config.yaml
d_model: 256
n_kv_head: 4
vocab_size: 8192
norm: "layernorm"
norm_eps: 1e-07
qk_norm: true
attn_scale: 0.154
init_std_qkv: 0.0276
optimizer: "adamw"
Each number is 128 + 24 x the weight over the matrix's rms, rounded and kept within 0 to 255. Layers, rows and columns count from 0.

# layer 5 attention query, 256x256, rms 0.0882, rows 109-127, columns 0-127
[[130 128  91  99 125 147 155 134 117 160 119  81 110  94 111 111 121 118  61  96 107 163 130  97 127 136 157 122 130 118 144 110 134 145  34 118 172  91 114 124 112 116 117 113 150 112 153  97 119 107 145 148 120 128 141 113  99 155 164 131 134 167 157 141 129 113 153 160 108 166 125 112 114 154 101 131  90 108 146 103 121 146 156 106 129 105 102 110 155 120  77  96 149 114 126 112 161  91 126 112 113 109  94  84 144 138 131 128 175  87 103 117 146  79 123 116 167 135 148 139 134 147 134 157 124 118 128 170]
 [131 121 111 105 133 109 158 143  97 104 128 105 193 123 180  77 183 148 109  91 100 136 118  93 109 141 111 128 112 124 132 117 147 111 160 110 105 119 133 147 107 128 143 127 108 135 105 108 186 133 127 114 124 121 139 124 132 156 160 115 122 120 123 123 161 153  84 135 164 121 150 113 124 130 111 138 143 134 104 127 143 136  97 133 152 121 141 128 133 139 157 150 103 156 124 160 155 144 126 110  82 115 123 143 137 116 126 131 138 170 105 112 114  93 126 125 117 118 120 129 136 114 134 134 150 110 110 101]
 [118 137 126 107 117 117 125 151 155 121 158 152 147  80 159  80 125 142 118 164 169 135 112 103 123  93 117 121 120 153 104 136 132 136  80 153  90 168 145 132 151 140 148 134 132 116 141 125 202 102  85 106 173 125 157 116 134  88 105 125  97 163 113 132  99  85 156 139 121 141 198  98 135 133 149 139 128 115 144 133 133 148  85 143 127 107 147 144 141  83 190 100  89 129 130 179 143 120 169 120 152 112 127 108  99 160 116 161 119  96 129 181 128  96 142 187  83 117 104 132 103 171 136  90 120 150 157 152]
 [146 104 142 140 141 157 114 138 135 130  98 134  94 168 115 103  78 113  46 178 117 189 149 111  58 139 117 134 129 112  81  95 117 148 141 129 117 128 140 139 141 111 131  86 159 140 190 122 144 122 188 145 124 130 104 109 178  92 125 188 142 110 114 114 181 131  71 122 158 129 156 123 115 108 109 137 133 102 137 140 134 109 121  63 138 144  84  92 132 121 139 171 162 168 119  87 120 148  85  71 140  75 180 148 153 173 100 140 127 130 182  84 121 134  93 152 108 123 121 116 139 150 105 103 167 100 194 102]
 [ 84 155  96 140 117 152 114 163 117 127 124 106  96 148 110 158 106 140  75 135 149 157 143 123 120 151 152 146 145 158 142 124 153 129 141  82 113 134 171 151 112 145 144  99 101 153 120 149 119 147 120 173  98 149 147  99 102 118  77 144 136  88 125 110 175 103  85 123 100 115 156 145 135 126 139 105 104 136  73 120 130  92 124 106 136 150 145 103 139 126 103 133 147 107 133  88 126 146 120 106 145 139 146 149  70  86 101 119 145 156 143 173 105 144 156 120 104 186 107 114  84 140 130 143 142 152  89 158]
 [148  95 131 140 118 131 128 166 151 118 155 134 149 150 144 125 146 130 162 118 128 124 127 111 145 129 111 174 168  82 126 156 133 112 116 140 113 106 136 112 148  95 150 154  94 122 107 117 119 122 136 106 108 126 156 145 149 110 111  85  97 129 101 137 137 136 144 105 110 162  82 118 139 177 121 141 160 120 145 124 119 147 149 108 148 158 132 132 112  89 129 137 106 121 128 129 130 137 125 135  78  70 135 168 161  99 133 132  91 172 110 129 106 118 124 125 120 120 103 121 169 118 160  98 138 142 153 101]
 [107  99 164 106 139 137 135 111 119 103 114 170 103 108 128 102 167 113 146 135  99 124 123 119 119 156  74 108 117  97 141 112 118 142 142 136 152 149 126 157 124 133 116 123 171 117 139 121 149 114 140 131 116 126 115 144 103  98 145 156 116 118 131  54 131 157 107 123 184 136 124 145 127  84 133 147 134 105 134 176 118 148 112 140 122 130 134 120 126 125 131 145  89 138 139 139 115 161 137 117 137 105 137 123 152 128 133 131 122 145 136  88 145 114  98 124 132 106 142 187 148 147 123  91 108 120 130 145]
 [138 118  87 124 158 127 138 139 118 140 102 115 132 118 147 130 112  86 128 123 152 132 121 126  95 127 167  93 118  94 133 141 146  87 132 150 108 102 122 133 116 139 122 193  83 135  96 145  94 134 165 146 141 126 144 110 114 116  79 135 114 117 115 163 139 141  89 127 151 156 103  98 118  96 128 140 152 126 117  94 127 130 126 161 117 161 116 170 119 168 164 129 112 171 121 104 132 141 124 132 124 129  76 116 111 106 100 168 166 198 102 163 139  77 122 116 135 140 183 115 123 122 155 155 136 160 148 187]
 [132 132 129 125 116 126 113 132 166 132 128 154 167 145 124 113 146 167 152 139 139 150 128 142 111 124 108 104 124  95 104 154 137  94 131 151  92  90 129 117 146  98 119 103 102 127  93  86 153 118 111 112 158 128 187 142 121 104 163 120 144 156 122 121 150 140 147 113 180 134 163 187 101 141 111 111 177 107 165 131 112 125 135 179 143 154 104 117  90 114 122 118 101  91 109 115 161 133 118  88 123 119 149 130  79 129 117  75 140 141 137 158 112 134 109  84 147 175 131 146 137 141 149 106 130 104 173 148]
 [129 106 118 103 112 119 182 150 134 107 144 143 158 153 110 107 155 135  85 143 126  74 154 108  58 113 143 127 126 121  92 119 140 123 112 119 143  98 134 125 150 140 158  81 109 148 126 164 118 123  92 114 124 103 120 147 153 149 153 114 134 109 129 135 191 131 101 113 134 124 145  98 120 129 137 158 152 122 115 147  87 115 131 126 112 141 171 116 142 118 137 162 105  95  96 139 138 135  87 118  90 165 127 121 119 149 136 127 153 103 124 103  98 157 178 139 135 147 104 145 129 133 134 112 182 122  94 121]
 [118 123 119  80 117 130 124 123 106 138 137 120  99 105 172 164 110 145 152 111  91 130 102 121 147 129 109 128 113 136 112 125 155 104 140 157 110 182 147 128 148  62  95 166 119 162 125 139 125 127 124 132 143 197  92 149 147  77 120 102 144 159 134  67 124 107 126 152  93 114 130 110 136 150 149 158 182 144 132 159 146 106 102 119 135 140 130 213 109 123 119 105  94 150 113 112 172 124 123 122  92 148 123 135  99 114 146 135 121 114 141 105 120 146 135 122 175 135  93 141 101 159  98 147 107 125  90 122]
 [149 171 104 141 117 120 133  93 164 154 104 114 144  84 127  91 126 149 133  83  89 100 136 132 132  99  98 117 124 118 150 130 105 147 122 131 106 133  77 113 126 135 139 136 122 105 143 115 119 117 144 144 101 145 125 163 124 129 142 114  87 144  96 148  98 128 119 134  97 129 106 156 138 113 159 130 109 165 114  66 157 128 152 122 171  99 133 136 133 137 127 125 118 124 139 128 132  94 167 131 111 164 143 108 100 140 123 146 154 121 155 111 132 155 130 148 148  91 167 153 112 121  96 146 111 130  76 107]
 [163 141 128 140 151 130 135 148 132  97 111 119 189 190 145 104 124 168  98 160 100 142 108 172  87 118 140 160 177 107 129 123 126  69 129  70 136  86 143 168 154 189 137 115 138 106 141 148 100 133 104 113 131 114 137 128 120 163 105  96 148 132 108 128 118 170 142 108 120 126 119 100 180 135 143 147 125 164 137 152  93 148 133  91 146  87 163 120 169 139 119 139  77 125 134 128 104  86 140 106 147 121  98 110 151 108 140 111 113 158 116 112 118 105 106  96 103 104 109 110  49 113 151 111 135 140  92  78]
 [131  83 107 131 123 142 130 157 141 166 149 129 131 147 142 103  71 104 105 143 102 123 122 101 162 142  96 155 179 125 136 139  75 166 117 109 128 128 130 106  87 149 139 132 109 130  89 142 147 130 112 147 113  85 119 124 144 138 169  87 104 129 151 144 143 141  84 108 136 153 169 116 165 129  74 165 129 139  92 143 147 142  85 156  93  98 165 124 137 100 135 134 150 103 126 175 117 114 142 143 110 141 122 163 144 166 129 140 116  91 142 171 111 150 117 115  84 122  95 146 119 140 154 148 101 131  85 126]
 [136 189 134 125  73  78 115 120 126 129 146 120 135 107  89 145 107  59 140 116 114  67 133 130 180 152 137 123 122 152  75 100  98  88 121 115 116 147 149 123 124  90 116 126 130  86 119 124 128 130 122 118 158 138 128 137 111  95 143 130  97 141  93 109  94 133 190 136 140 108 162 152 104 122 149 167 154 127 127 125 122 116 131  95 136 124 142 153 136 130 113 126 141 106 136 118 146 144 141 109 140 138 153 123 161 133 153 133 113  66 127 150 116 106 104 135 148  72 131 133 162 131  87 139 127 185 131 113]
 [154 111 167 148 120 140 107 124 152 119 139 121  97  96 136  85 144  99  96 141 188  88 156 177 150  79 143 141 151 107  71 144 118 113  88 143 125 150 140 114  99 101 112 151 104 133 146 126 127 116  99 136 151 125 111 122 108 109 106 131  93 116 137  89 130  96 123 132 141 111 114 114 173 148  99 152 152 149 156 103 144 130 123  83 113  84 116 142 130 139 153 136 158 177 122 129 130  99 216 141 114 150 101  86 118  87 113 204 133 137 172 183 152 107 173 118 111 143  93 139 152 126 128 119 154 160 136  93]
 [149  94 110 108 135 145 107 154 128 146 137 130 128 132 121 146 158 133 127 157 151 106 135 109  88 109  78 123  96 122 183 140 126 151 172 110 145 120  86  78  91  93 146 143 130 140 144  92 161 128 127 153 134 160 152 160 104 116  91 101 123 166 182 141 170 130 146 134  94  87 162  90 114 116 116 132  72 102 168 148 123 180 133 131 140 106 124 107 144 121 163 143 151 121 143 117 150 146 124 114 120 126 118 125 115 172 114  78 116 136 115 172 144 199  83 129  90 112 116 135 128 156 103 138  91 136 149 173]
 [128 104 140 128  92 117 158 142  95 103 126 113 126  83 119  69 154 118 154 120  93 145 107 145 145 164 111 101 151 118 137 120 125 137 105 131 187  96  79  91 154 110 121 141  98 122 126 151 153 130 127 126  84  88 146 130 110 167 135 129 122 127 157 169 124  89 129 128 173 143 130  93 132 163 126 120 109 136 142 130 153 108 159 150  94 127 130 186  93 151 103 118  97  96 144 114 153 137 114 116  97  95 158 156 104 129 121  84 122 130 140 181 117 139 146 172 126 138 101 111 121 106 149 107 113 149 147 165]
 [131 143  93  95 142 127 136 109 159 124 139 121  71 111 101 139 152 119 145 147 108 131 120  56  87 123 105 140 101 135 140 139 161 147 153 128 112 151 134 116 144 125 138  66 109 111 132  69 138 114  95 132 144 115 178 138  88 161 131 148 161 124 106 105 140 160 116 129 133 139 114 113 118 110 140 130 141 121 119  94 108 144 122 149 159 123 122 132 132 117  88 161 108 113 128 114 161 122 179 136 112 126 151 120 157 150 118  74 151  79 150 101 128 121 200 138  78 154 167 162 165 170 112 112  96 110 172 102]]
# layer 5 attention key, 256x256, rms 0.0852, rows 109-127, columns 0-127
[[ 94 119 158  90 113 118  89 104 124 178 141 138 133 124 100 131  91 140  94 110  77 146 119 148 125 152 118 106 107 121 158 122 125 121  65  87 185  98 134 122 121 121 114  98 158 116 128 114 110 140 155 134 116 124 109 106 124 103 164 117 129 154 187 133 149 107 165 168 123 157 123 158 128 140  98 129  90 111 166 130 112 131 163 114 107 133 106 122 124 126  84 111 160 116 134 141 135 144 112  96 114  99  95  81 121 126  94 126 163  93 119 128 161 141 134 124 175 142 122 130 159 121 143 136 105 108 121 175]
 [ 85  96 173  62 123  93 166 157  97 109 114 153 157 148 145  91 155 123 141 113  89 100 105  98 147 128 124 114 154 151 158 109 154 132 145 111 130 108 188 107 147 123 108 121  91 132 101 134 166 148  96  99 132 146 135 123 165 154 157 121  95  91 128 122 172 155 115 154 130 113 155 128 119 111 126  89 136 103 120 162 196 138  96 133 111  95 133 145 130 124 155 149 137 163 125 120 127 122 110  83  88 110 107 162 151 142  84 131 123 141 117 125 125 120 131 124 111  90 112 113 171 112 115 118 149 130  99 133]
 [120 126 123 123 102 141 132 144 180 123 128 100 118  97 149  97 148 112 120 152 130 122 121 106 130 111 136 121  96 142 105 128 116 137  87 124  90 147 143 125 161 134 142 135 105 147 136 136 176 122 112 110 163 130 144 155 107 107 134  88 102 183 116 101 105 104 179 128  91 113 205 109 137 112 113 153 100 160 167 145 138 137  99 136 153  83 143 135 121  67 169 153 110 123 124 167 121 170 141 108 183 100 133 101 112 130 127 146 150  98 147 150 158  94  94 188 109 107 118 120 130 193 145 128 132 145 144 118]
 [146 134 106 163  93 108 148 144  93 120 134 137  64 106  97  97 127 129  94 144 142 210 194 144  95 115 130 176 149 114  80  77 125 149 118 140 140 130  89 122 155 117 108 111 140 101 146 104 155 129 147 130 108 175 122 132 163 171 132 195 111 177 125 161 116 126  69 112 136 122 170 128  93  87 117 122 142 148 117 132 101 104 136 104 185 141  65 112 147 152 107 139 166 170  96 106 143 133 117  63 126  85 158 118 125 171 115 100 117 136 148 110  99 115 117 113  97 102 121 119 143 133 106 133 177  97 176 137]
 [ 95 147 104 127 135 145 130 131  99 105 115 159 105 106 125 140  98 151 117 126 153 128 154 145 147 138 148 164 118 147  91 107 162 111 120 120 124 131 155 159 114 114 128 121 112 162 149 135 107 168 113 150  93 161 160 101  93 137  86 129 114  86 108 132 172  94 115 149 130 108 149 164 177 139 150  90 100 137 103 107 100  78 120 116 161 180 111 130 135 130  83 138 112 115 136 102 150 143 123 133 116 126 154 171  82 116  91 136 149 146 181 175 131 167 176 100 119 126 150 144 119 124 117 148 132 167  97 156]
 [116 114 166 121  95 149 110 149 144  88 126 159 181 130 156 129 140 112 159 115 126 129  99  96 147 115 134 147 138 121 129 180 155 162 133 128 142 147 158 134 132 118 148 139 111 140  83 157 113 123 134  89 140 164 159 112 117 142 128  94 110 126 111 126 117 136 147 154 115 142  74 127 110 161 118  94 130  96 108 123 133 155 146 108 148 150 122 138  95  71 148 147 157 121 142 130 136 121 110 127  96  95 140 149 147  88 119 116  88 166 131 105 134  89 137 151 153 147 120  93 160 137 108 101 134 117 151 107]
 [ 91  70 185  68  67 108 177 116 138 100 136 162 120 137 129 116 125 129 164 108  83 117 119 136 124  93 105  99 126 108 162  99 103 174 139 153 173 153 126 160 120 148  98 106 185  72 116 113 185 144 112 128  97 157 108 187 118 139 145 181 104 155 134  87 118 151 137 158 156 110 133 129 122  96 119 114 147 137 134 200 124 131 104 147 104  94 134 115 101 127 123 162 119 103 126 146 122 138 142  76 146 127 133 122 140 152  74 100 124 121 151  72  68 146 110 121 150  88 136 173 145 143 149 126 106 137 113 150]
 [154 135 110 130 111 138 130 116 113 144 103  95 107  51 136 130 118  76 129 123 135 115 133 145 118 155 121  77 136 101 138 131 152  94 125 135 129  78 130 142  86 127 109 183 114 108  90 150 102 131 157 169 175 114  94 105 139 113  84 123 129 125 136 157 139 126 101 127 126 148 130  90 131  65 144 165 116 112 127 112 152 132 103 162 110 172 121 152 106 192 171 133 138 136 127 117 138 139 118 132 110 127 100 110 131 111 103 168 134 164 118 169 150  46 116 130 114 130 156 110 124 143 160 157 136 137 147 151]
 [150 119 114 140 128 155 111 126 179  98  93 112 168 106 138 108 134 141 113 143 153 121 115 100 188 124 161 116 129 124  83 131 137 107 136 142  50  70 109 111 133 124 140 134 113 172  78 110 123  97 102 114 119 125 173 116  67 151 157 152 163 150  96 131 134  90 116 142 121 132 174 182 121 136  96 153 153  90 136 110 134 141 125 165 159 137  88  97 102 119 156 154 153  88  91  68 159  79 135 128 105 136 136 153 110 127 134  95 160 137 105 209 173 104 153  98 140 140 169 137 114 159 125  91 130 114 150 164]
 [107  98 142 101 149 137 177 146 143 124 123 128 187 167 121 129 154 156  65 157 111 106 121 123  94 127 147 105 126 129 111 125 126 122 125 116 138  80 169 129 120 144 145  80 129 164 137 173 127 121  99 146 150 117 135 110 150 136 120 128 141  80 127 128 174 159 117 144 143 127 153 113  99  91 152 143 149 126 104 142  96 132 136 121 116 137 163 105 122  90 157 135 122 116 129 128 128 122  82 142 100 167 133 147 145 157 123 154 138  85 119  98 169 155 173 178 131 166 133 105 162 119 128 118 154 134 139 104]
 [ 79 113 146  38 119 122 149 108 141 123 138 140 157 139 157 155  77 159 137 129  86 109  60 146 144 118 115 103 129 146 135 126 132  97 159 127 110 175 163 170 146  81  83 131 109 150  97 106 157 139 125 117 143 158  94 172 137 103 113 120 161 159 114  93 136 113 122 135 130 124 157 140 169 167 131 151 157 161 117 137 140 133 128 133 133 139 116 200  87 111 130 136 112 150 124 124 164 134 107 108 113 153 133 125 141 104 118 131 128 136 145  92 109 158 123 103 146 175 107 136 104 149  93 128  92 122 110  94]
 [168 178  97 165 172 147 130 114 148 170 101  82 140 100 114  74 168 154  84 113 112 128 178 138 106 136 118 115 125 141 179 139  79  86 102 116  74 125  73 120 155 139 128 145 101  84 155 111 113  64 167 200 118 129 140 186 139 113 136 126 119 123  97 150 113 128  88  74 131 132 125 161 131 110 149 192 142 132 124  51 156 141 107 136 155 116 114  95 143 142 152 100  96 152 148 122 142 115 175 166 137 126 152 111 140 118 148 165 155 131 133 148 128 101  91 132 124 133 121 168 103 128  88 133 112 139  89  73]
 [107 134 154 124 137 141 145 125 124  92 133 104 185 170 144 132 162 139 101 171 116 149 112 191 125 113 130 141 104 138 145 124 101  88 150 102 158 111 185 160 131 179 136 118 134 131 154 162  79 134 119 113 149 161 112  98 137 129 121 131 153 103 140 136 125 189 142 141 149 138 136 129 125 106 175  97 117 128 117 127 101 130 120 113 131  97 144 128 166 147 109  95 103 153 133 146 105  70 125 116 116 122 109 144 143 120 140 131 134 133 124 105 125  95 170 148 106 100 133  39 112  83 136 105 140 142  96 113]
 [ 97  89 131 129 104 173 128 103 130 139 110 122 153 150 132 158 129 141  95 142 129  88 128 111 143 138 119 129 124 136 139 144 102 176 128 110 125 137 119 113 122 128 143 109  90 149 115 127 131 160  80 143 132 123 123 103 162 118 143  85 110  86 139 138 154 164 123 138 109 123 144 152 135 133  94 118  91 130 101 169 127 145 131 148  97 113 140 152 107  57 114 139 164 122 166 156 117 119 151 168 109 136 117 186 147 158 132 115 112  97 163 151 140 151 141 125  93 148 100 111 132 145 120 132 114 126 100 136]
 [111 126 159 129  93  77 141 119 130 137 142 146 180 150 119 116  96 109  89 136  82  86 130 145 178 185 119 102 120 148 147  91  83  77 155  97 143 118 121 101 118 126  85  93 121 114  97 113 154 135 144 109 150 113 102 162 148 107 131 109 130 151 141 105 125 125 157 121 148  98 182 128 110 106 113 160 154 116 124 106 108 126 121 129  84 127  91  87 114  99 122 129 130 102 133 142 134 136 125 120 154 161 174 108 162 119 135 130 106  80 117 161  84  89 124 160 166 106 137 114 159 155 102 158  99 167 158 110]
 [155 128 134 139 101 112 100 119 146 129 127 166 126 101 126  91 128 123  79 161 159 116 152 155 129 113 135 157 120 115  87 126 110 120 109 168 165 134 108  88  94 130 147 156  78 146 139 116 137 105 127 102 145 132 113 134 100 117 131 108  98 140 154  82 115 124 100 122 129 105 131  90 142 141  77 167 164 153 189 119 109 109 145 117 105  79 136 109 130 145 150 121 144 181 116 170 136 112 188 129 154 146  92  95 133  79 137 190 152 133 160 169 106 116 158 130 121 166  97 150 152 146 140 136 171 141 152 109]
 [153 140 103 107 126 133 150 130 138 106 125 111 140 121 124 144 180 153 129 134 159 194 191  98  91 121 109 111 106  89 185 119 119 143 173  98 120 107  85  77 147 111 139 132 126 109 123  80 150 124 147 131 102 145 155 195 148 118  99  87 118 155 135 120 143 115 114  79  56 129 117 126 132 130 165 124  94 134 162 126  71 147 161 116 132 120 140 111 160  96 124 147 128 124 143 132 148 142  97 135 142 146 110  81 121 154 101  87 117 137 101 121 150 187  94 145  75 155 123 130 110 205 114 115  66 120 143 146]
 [121  89 150 145 134 126 132 162 110 135 106 157 148 119 133 101 141 133 160 148 104 148  89 133 161 133 131 100 141 126 107  89 128 114 116 121 156  93  81 112 156 132 116 155 122 135 142 160 161 129 104 144 124 115 151 104 124 146  97 108 121  94 152 143 140  95 141 133 150 159 131 121 134 153 111 110 111  98 108 122 170 119 174 144 108 141 110 166  89 126 134 123 131  60 123  92 153  79 151 116 108 117 146 164 142 104 107  83 142 120 139 213 163 148 131 136 126 112 103 108 141 123 114 109  95 128 158 143]
 [129 170  89  89 155 116 147 120 142 116 188  96  83 106 127 119 139 133 142 144 107 110 130  82 109 140 124 165 152 149 147 144 169 149 141 110 102 138 124 136 166 154 141  78  80  76 125  76 150  96  94 135 114 105 173 159  93 192 156 147 136 135  91 122 118 150 114 113 116 116 125 110 132 139 151 127 198 122 148  71  92 124 105 167 167 115 113 106 129 121  92 183 119 145 109 128 153 130 152 166 122 129 154 102 137 137  94 103 157  85 158 123 138  79 172 112  50 108 154 171 146 174 142 119 119  94 191  94]]
# layer 5 attention value, 256x256, rms 0.0741, rows 64-71, columns 0-127
[[140 153 117 172 145 129 163  99 124 114 144 157 138 108 129 154 122 172  77 139 117 132 128 106 180 115 115 167 156 119 105 147 146 135 176 112 100 125 133 137 127 121  94 119 134 130 105 147 156 117 165 138 163 187 115  99 110  86 138 149 182  91 150 126 119 116 114 128 188 121 135 109 114 109 162 122 124  94 149  78 103 139 132  98 134 125 147 118 151 121 118 120 137 136 126 158 112 114 157 162 110 156 138  89 130 127 134 121 134 125 111 122 135 148  66 193 139 125 138 137 110 131 122 112 157 126  91 111]
 [121 155 133 122 140 126 142 142 148 142 129 124 110 120 140 132  97  74 145 149 128 122 124 104 113 125 158 162 145 126 132  85  93 116 107 166 131  95 144 142 148 132  93 123 143 127  95 131 133 138 158  85 120  98 137 121 155 109 164 131 143 169 147 154 125 117 100 123  96 121 128 123  81 142 137 133 131 136 140 151 180 118 146 136 121 139 116 112 143 125  93 127 172 110 138  97 132 116  95 128 125 115 126  96  81 111 126 116 158  96 140 155 136 166 125 151 129 124 152 148 142 150  97 112 114 102 137 127]
 [140 119 125 156 138 100 112 122 123 102 125 119 152 178  90 112 175 142 171  97 161 129 121 112 139 128 105 127 129 150 120 138 113 136  69 117 139  67 126 129 154 151 123 122 103 157 117 149 161 123 148 166 148 115 118  76 144 149 124 166 182  57 119 103 121  92  81 136 122 143 140 102 168  76 140 140 161 110 127  84 139 164 121 146 128 140 131 113 163 119 138 109 129 143 132 142 119 141  91 121  92 129 176 105 180  52 117 106 142 180 134 107 151 141 106  94 104 123 128 136 128 136 117 153 132 137 150 124]
 [126 115 153 141 104 104 129 176 165 128 188  90 110 133 135 150  90  88 129 108 108  92 129 132 148 115 151 168 144 103 156 158 107 139 118 129 113 133 156 137 104 106 136 134 120 161 140 152 110 146 131 160 124 127 164 152 183  81 117 117  92  86 111 162 147 154 129 119 137 121 122 144 157 154  83 141  97 152 132 117  83 121 135 128 128 126 135 120 139 182 120 150  95 178 115 137 145 108  90  98  96 116 154 116 134 163 120  76 128 105 143 108 131 126 103 122  89  91 143 135 150 152 136 126 113 189 134 167]
 [127 147 122  69 131 149 126 135 150 140 134 112  99 112 110 147 127  95  94 111 106 139 110 151 138 124 103 110 156 142  82 102  93 183  74 151 153 131 163 127 142 138 177 112 122 105 100 125  75 131 124 130  92 104 165 129 132 162 144 128  75 141 157 108 110 150 176 124 120 137 107 101 158 149 114 138 101 179 135 135 177 117 122 109 122 129 119 150  99 141 120 143 136 142 139 116  83 112 118 141 129 142 112  92 135 150 127  93 127  80 122  92  96  99 112 144 137 146 155 163 134  97 122 121 135 147 137 135]
 [125 152 123  91 135 123 100 166 110 148  91 133 141 157 123 120 144 148  88  99 121 190 127 123 184 159  88 100 129 146 171 109 156 107 134  82 137 134 113  98 220 151 113 108 130 141 128 155 134 132 127 172 163 116  93 104 109 157 171 147 135 108 104 130 106 105 109 148 122 103 137 123 124 131 153 116 156 111 141  82 170 125 101 156 121  95 163 124 138 102 125 127 173 112 100 109 117 140 119 127 145 107 166 121 134 114 127 138 137 165 160 138 171 121  95 121 143 130 105 128 168 109  93 137 108 101  98 177]
 [132 160 140 114 127 125 105 119 143 106 118 107 130 108 186 104 130 130 165 113 129 133 110 137 144 132 144 153  66 125 136 151 117 102 135 147 114  81 124 108 100 145 110  82  66 123  98 121 112 127 126 100 147 162  96  93 112 156 159 149  98 162 145 179  93 149 124 130 199 169 129 143 109 103 128 130 122 133 110  94 125 111 134 166  87 117 163  96 111 106 115 110 131 162 117 127 115 158 106 143  64 130 141 108 151 100 101 106 148 192 122  84 126 153 158 169  98 180 140 112 150 131 139 101 113 123 164 133]
 [125 116 140 117  97 112 140 171 135 135 100 123 157 117 101 120 128 154 102 132 154  79 123 131 153 159 146  91 104 119 129 137 104 125 128  99 166 134 137 141 123 132 100 147  95 107 159 134 161 133 161 191  90  63 114 145 160 142 116 137 134 130 124 106 108  71 117 114 178 122 111 142 113 149  99 132 110 116 118 144 143 108 155 129 149 146 130 121  80 102 171 102  92  68 157 131 120 108 133 103 117 118 105 172 124 161 140  80 101 175 120 168 108 123 145 154 150 128  81 135  83 124 145 145 169 146  62 147]]
# layer 5 attention output (transposed), 256x256, rms 0.0789, rows 64-71, columns 0-127
[[124 135 120 179 138 156 132  95 103  93 138 114  81 117 119 123  99 165 148 133 158 100 164 101 128 183 113 122 140 109 132 107 130 114 145 130  66  89 139 136 137 118 130 127 144 112 162 106 116  74 129 136 168 148 125  86 148  92 126 111 166 105 148 120 124 157  65  87 125 137 108 107 158 125 163 133 146 126 119 118  84 119 144 107 174 118 142 182 155 116 152 133 146 147 128 150 124 120 156 107 131 140 150 137 162 162 137 146 100 150 123 116 112 140 148 124 104  92 130 117 137 135 120 113 123 147 144 124]
 [152 134 169 161 128 139 135 137 172 153 181 108  75 132  79 165 133 126 120 157 121 146 116 145 125 142 122 146 178 146 125 116  95  96  97 142 138 123 126 139 172 139 112 125  92 128 126 169 122 134 144 108 166 101 132 159 152  93 164 148 140 167 138 117 140  93 119 113 113 137 116 129 127 108 133 140 152 130 156 177 136 138 157 169 146 154 119 140 143 107 135 143 149 153 107  86 121  94 111 102 148 150 118 129 146  99 136 146 135 108 138 105 104 106  97 134 139 129 157 108 149 125  97 112  88 162 118 138]
 [134 123  95 118 146 128  53 130 120 116  71 100 142 127 103 126 126 103 162 121 130  86 159 139  96 138  93 159 145 144 158 132  99 166  70 134 144  82 104 126 146 151 135 141 134 141 157 130 141 129 150 145 190 127 141  61 175 185 133 140 188 102 107 147 110 139  72 166 128 107 127  94 170 121 192 153 148 127 110 119 128 137 126 133 175 147 158 188 122 135 146 141  92 135 148 157 174 161 104 125 125 142 188 117 160 126  95 130  83 135 161 144 156 102 149 118 100 112 114 110 117 142  93 133 123 110 155 147]
 [146 108 144 144  61 109  92 123 146 124 201 113 138 113 151 154 136 123 126 105 152 158  78 116 165 145 179 112 127 135 141 165 121 124  78 134 156 145  84 139 133 132 120 123 154 118  90 114 130 127 127 141 139 131 149 181 144 197 133 130 112 137 131 191 126 140 118 100 107 135 124 146 118 153  58 156 104 198 110 107 136 130 154 143  98  95 168 115 116 156 113 133 153 141 122 120 141 104 151 123 121 100 159 104  85 151 120 104 125  94  98 134 157  93 114  96 110 143 172 138  93 168 153 149 122 122 145 150]
 [107 138 103 104 137 120 120 132 126 150 111 105 136  94 105 120 116 161 148 114 103 146 144 118 141  68 159 121 151 100 109  84 134 130 118 171 156 131 145 103 121 128 133 146 160 127 134 133 139 136 149 114  87 119 128 151 126 137 129 159  98 167 119 116 124 135 147  81 122 179 117 132 182 138 113 110  92 132 143 112 166  97 156 132  85  95 145 121 140 109 135  98 129 132  97 117 107 138 167 109 172 125 128 101 129 181 131 135 112 100 145 148 102 116 131 161 118  96 127 155 152 149 137 135 148 122 125 103]
 [116 123 129  84 140 111 110 150 150 138  77 137 170 119 124  91 101 135 110 149 121 144 120 171 162  98 125 137 117 105 153 122 160 118 121 112 127 102 146 135 139 163 133 159 120 130  99 118 126 146 129 121 111 121 137  99 156 159 159 146 124 114 133 130 163 145 134 221 150 105 116 129  96 162 129 114 140 125 152 126 119 182  90 137 102  84 145 130 116 116 125 110 130 129 113 135 134 131 144 130 101 126 160 136 138 121 154 123  87 144 143 121 169 150 105 125 134 117 109 122 120 124 126 117 140 130  81 137]
 [106 167 124 166 158 137 100 102 150 117 111  89 135 137 136 158 116 119 164 131 134 124  44 116 127  57 139 182  87 123 132 121 128  94  86 128 120 142 136 160 114 160 102 117  68 127 140  80 103 197 167 105 166 163 157  80 135  92 135  98 148 137 153 106 145 140 138  81 231 184 130 123 137 110 137 130 111 121 112 122 105  93 159 174 139 174 150 110 126 131 150  93 143 150 157 128 144 136 142 122 149 135 131 112 129 112  38 129 147 162 133  74 112 173 116 156  59 140 140 127 182 155 115 116 109  83 133 153]
 [153 111 167 132 125  87 164 216 160 159 150 160 106 139 111 165 102 158  90 116 128 109  88  89 223 123 150  80  95 110 146 105 144 112 105 123 167 202  98 137 181 133 101 170 127 148 133 168 157 155 136 186  67 130 129 195 125 180 132 165 130 117 103  99 108  86 126 132 129 144 137 148 102 131  77 115 107 150  96 142 136  96 183 127 103  83 118 142 120 112 120 111 100 123 154 152 116 134 102 100 127 106  87 109 133 131 153 114 146 167 113 159  96 122  90 149 116 142 100 147 110 130 121 151 168 117  98 104]]